{"num_hidden_layers": 9, "hidden_size": 128, "num_attention_heads": 2, "num_key_value_heads": 2, "head_dim": 64, "intermediate_size": 512, "vocab_size": 8192, "hidden_act": "tanh_gelu", "norm": "rmsnorm", "norm_place": "pre", "norm_eps": 1e-05, "positions": "rope", "rope_theta": 10000.0, "rope_fraction": 1.0, "qk_norm": false, "attn_scale": 0.125, "bias": "none", "tie_word_embeddings": false, "parallel_block": false, "init": "normal", "init_std_qkv": 0.045, "init_std_o": 0.0558, "init_std_up": 0.0643, "init_std_down": 0.0643, "optimizer": "soap_variant", "learning_rate": 0.00828, "weight_decay": 0.0, "lr_head": 0.00894, "max_grad_norm": 1.0, "warmup_steps": 200, "schedule": "wsd", "decay_fraction": 1.0, "decay_shape": "sqrt", "final_lr_fraction": 0.0, "batch_tokens": 32768, "max_seq_len": 128, "doc_mask": true, "train_tokens": 91510000, "max_steps": 2793, "dataset": "wikipedia_en"}
Each number is 500 + 40 x the weight over its row's rms, rounded and kept within 0 to 999. Layers, rows and columns count from 0. Numbers have three digits each. The size before them is the row's rms in percent of the matrix's.

# layer 3 MLP up, 512x128, rms 0.0644, rows 493-503, columns 0-127
099:567457567532600555528567475504512477488532548453550479506464514538548500483428529478462469514516440470442463489476424541530482515526466532534427492563560472498586554527501470458509542502492430502535499548480501491493537522436512498547536556464479489517517490425505544483545587536462521456506484462515484526543514445486509443482534480458486570588449538517514491526525525432440469578533
094:525460479507543495515458488547521458488478465501492529478488446480529475565504449482520506430576501435485489454514575528504516491464443507484584488499515520522504491405438510492491513586497528540458477522498504541540461494469526514449440546468492528422542443481472543438506470490565551521475489409536441399482406464477510442492509463476472478571597517499511527443507428482549450503478
102:498476458549547565460498480526519514482537492478546501552439502512526492506469592537451475492458524520536493509482547513518533592538512420531471510444540496560493572537519460492516527532544536500507515516474585528488459561420507499562492495467484544462530487410471462517560520470536583507474517453468468474438520548524503524467511489522390463484453579455596490457541464509485577469505
095:500481439533485595514434469488519465505581515513502444466532475477502496519548443413531570483513523546427529566461451509510430462537526438557543517443432504461508465502519496541468471501484505513461550448451533505549542569444496500504453553405480500512501561570534536491476486441504485478524502542482528533488506504431529541446554498513455557565444507552505559462497536516491426533482
096:459464504542496458498429494537507427522509457471464518507402536540434517501439506560466430515483544572469567476513493468518442516484516529456483512405530474458503519534550486497463572556394432464476531475545482453509468541477491493479525485530506483496506537506472547546430449553497458563518506469499571515525456503452504426520517468514568498550550541522523571554494580532477465533498
108:425565531524534497512454495467503471455506487576506433527479470510499480482530546500475517482511528516491532508525516437558495484473524540500498473529490538497479466511458537522521542489525440540551424483516436587543470511488472447509539452529531512529479545487482487581586485443515503578507556565490595492533452560453503470532414512501521500467486460500449532383533566559410522456454
095:566556498436454567490564460460468574471578493510507457487413514488463466513512494467491519468536486574433542492496534555502570544515480533553466455490522560513570499548456499473444543517484526541553543540534437507482490463485536476408482500477501477549495563471508532450464514482465433483507459506531481475509519446546495496538482508510519512455498509421475474440580493563517542597424
085:464518537496510516483532434522471487550482504506522480544470490464586485469518459516567488530459514558509480579515518448527469524507473498526447491484524502463518551463524519464446521612513552487455552502465471417481436513457494533465510469550457526512504474493517529518452540526506600475568501511512487505463498540555479501399455552421470458511492479420535442548444512413573588469474
091:489438511548464467511515507542518483508522484554455494533458499439595501504465501461494439541479501478498477506459466500469498500550536541439507521409531457496535551467524490522497453519456498508441479451443454461438495510547498495489562505442465514540583505404530473490480542581498472525492456499409488538525479517516509550489454518453501619478475511424499441576430394497530500510476
096:522445543493460415463501528529527519484546570534499507559500497555538522460456491506561522519490463419476516511542436494480480487530514524516473478472484538466546493460501426449454533584442485530550432525573491513494480579492499519509455514472534561488443506543531472500520475442533497464495531428518498547520532476555438472540564469513510556551531394561439455460481469396478541482466
106:476536506461515538424462497521533477518509540504543497462534521430458421469554496514518533500523483570537526493485507569481552484470548534390423534547503470448548481496521524556578567462518446560500494519509501538481470558462479494525581513427491510522478475571538445444502563513543566563436494551514524456488494441486482486553475502463531577587485461441491480498484452505496533519542
# layer 3 MLP down (transposed), 512x128, rms 0.0642, rows 493-503, columns 0-127
097:440536532533555599447544478494497518502539478407511533510495544479512478518532500501549549461565530450445467539430553562500478426512455476471528512505517531544533402532463481536524486513432495534424523463523458484497473486516491413485484552451479445505430551534467538472442483472469498544452466422458479562471431536554530483418455502469491528512507521499480462462476457522501459446469
094:424505456453491476518499495512530470510557500557518536537460488534501515550495401528445555545476526522523466480467507418466500495501536502438495529547507512477580477502504513489529576536580500550469560509432526483492489455490539388473492526519541501491480528505538490583582460521581468559588515485439467482522536469504556422498467491414559470498488432535474485481464533559505531516499
106:522572555469479409488432539530567449457505514516530520461457545596409469556414525438530536420583508551569518502517487501526528501530479527498469509485540527506500495495455538505559457473554557491481477496486492505423451503509510513545513508474536535527474518531493436575550431505456424506505525595507482515451541491486518472548490461513493506512535470460510500573501472503528490483595
088:538500481509475497495532537528510460526583486501486567453479427485564473517498521569528504515621475446502419498508488486471498538508490580584493521582553490493503503521512458511481541537492528492465542482543464547549514469541530496444515575464463461522562487480480510436427500552541493445539536473447543476540506623528462584505499479502430467478551538497467454482473515427480518523519
111:492571541497484504515528503518514543508501528644532472503446501496489463403547472491494540505499466570507514568489493502495508481429485418461491496530534489558552489514565550493528480540537489485463525497529459526534515520506539567497429403548475555488492494534557479516476490512492400419436461537584511528482478460486441623511489525473444468502534509475553501500473518493500508532450
101:481507457499394528508469507450480509532537445472526543494481488538490474503506543520482491474552479484581476490531464576580492505470559546425548446457530515536520496473543498545504540485484549574515458523566508459471456481558499582496513496542490460521469474494470504574519459460507568447520496486555521529505539571452521526439527488450582538442467455504591532471406491519448503472567
082:563502428524530517419508536437508557460470523494519476464519555486473497509520509511448502575532557560583465471536498542464489597489511508496560489497538543442455491502506442484504521414529467483473433457476504479593520516486539516438552489480531464568507460469493553538545549455507522439538500468435471524560471446523515465468453540510495480485483600455395469501531532461490516520514
082:571477500485522535539465521477453509526506453507518561543460525438512512506560495544470526482548520452470528531449497491607486491512472488455485526517479503441518525510575564455526441549542453459478504513574491526528476581519468448482444493485499541405550523474518481503521529482479445500434548533498556526492439509477566485487524457552486555535399463611449518523496479463450579498451
087:571423532576467506544476507514514478511549536571407448534456562440462480579434521542448542498491571433509459480532521510467494515523484453506494567605511488550579494531438509517502555542523500529502523475565530421501456473449493504480528470505531498495526490555475507552513487509517534532479466454477495437532505498478520528454512482561511485521539516580433487468463521461439536519586
090:522457505422509535522450532434542519517470443546528462474468482471508527528483488445473520522574499537541519520529542522470512464440524462438555511532497571494485502487574540503469512558473453446545477497536478573463479549526483487514456572505538487445505447497527518498532462532485541485481523456486450458500415528586477542502422486429471458592489558556477455382462530566500508496472
105:515474521495525439553467514536525498445460556468522542493533566473476484479462491439449513576526457582533541467467468485430551497530517488446556497523503512522525500555481492451472587482438518427502535502480540483515561503582442516590534504464558483496515479455469460482581509487465526498483545525501486513523487498519507427429538507499514571474470473516549425388458506550471443455443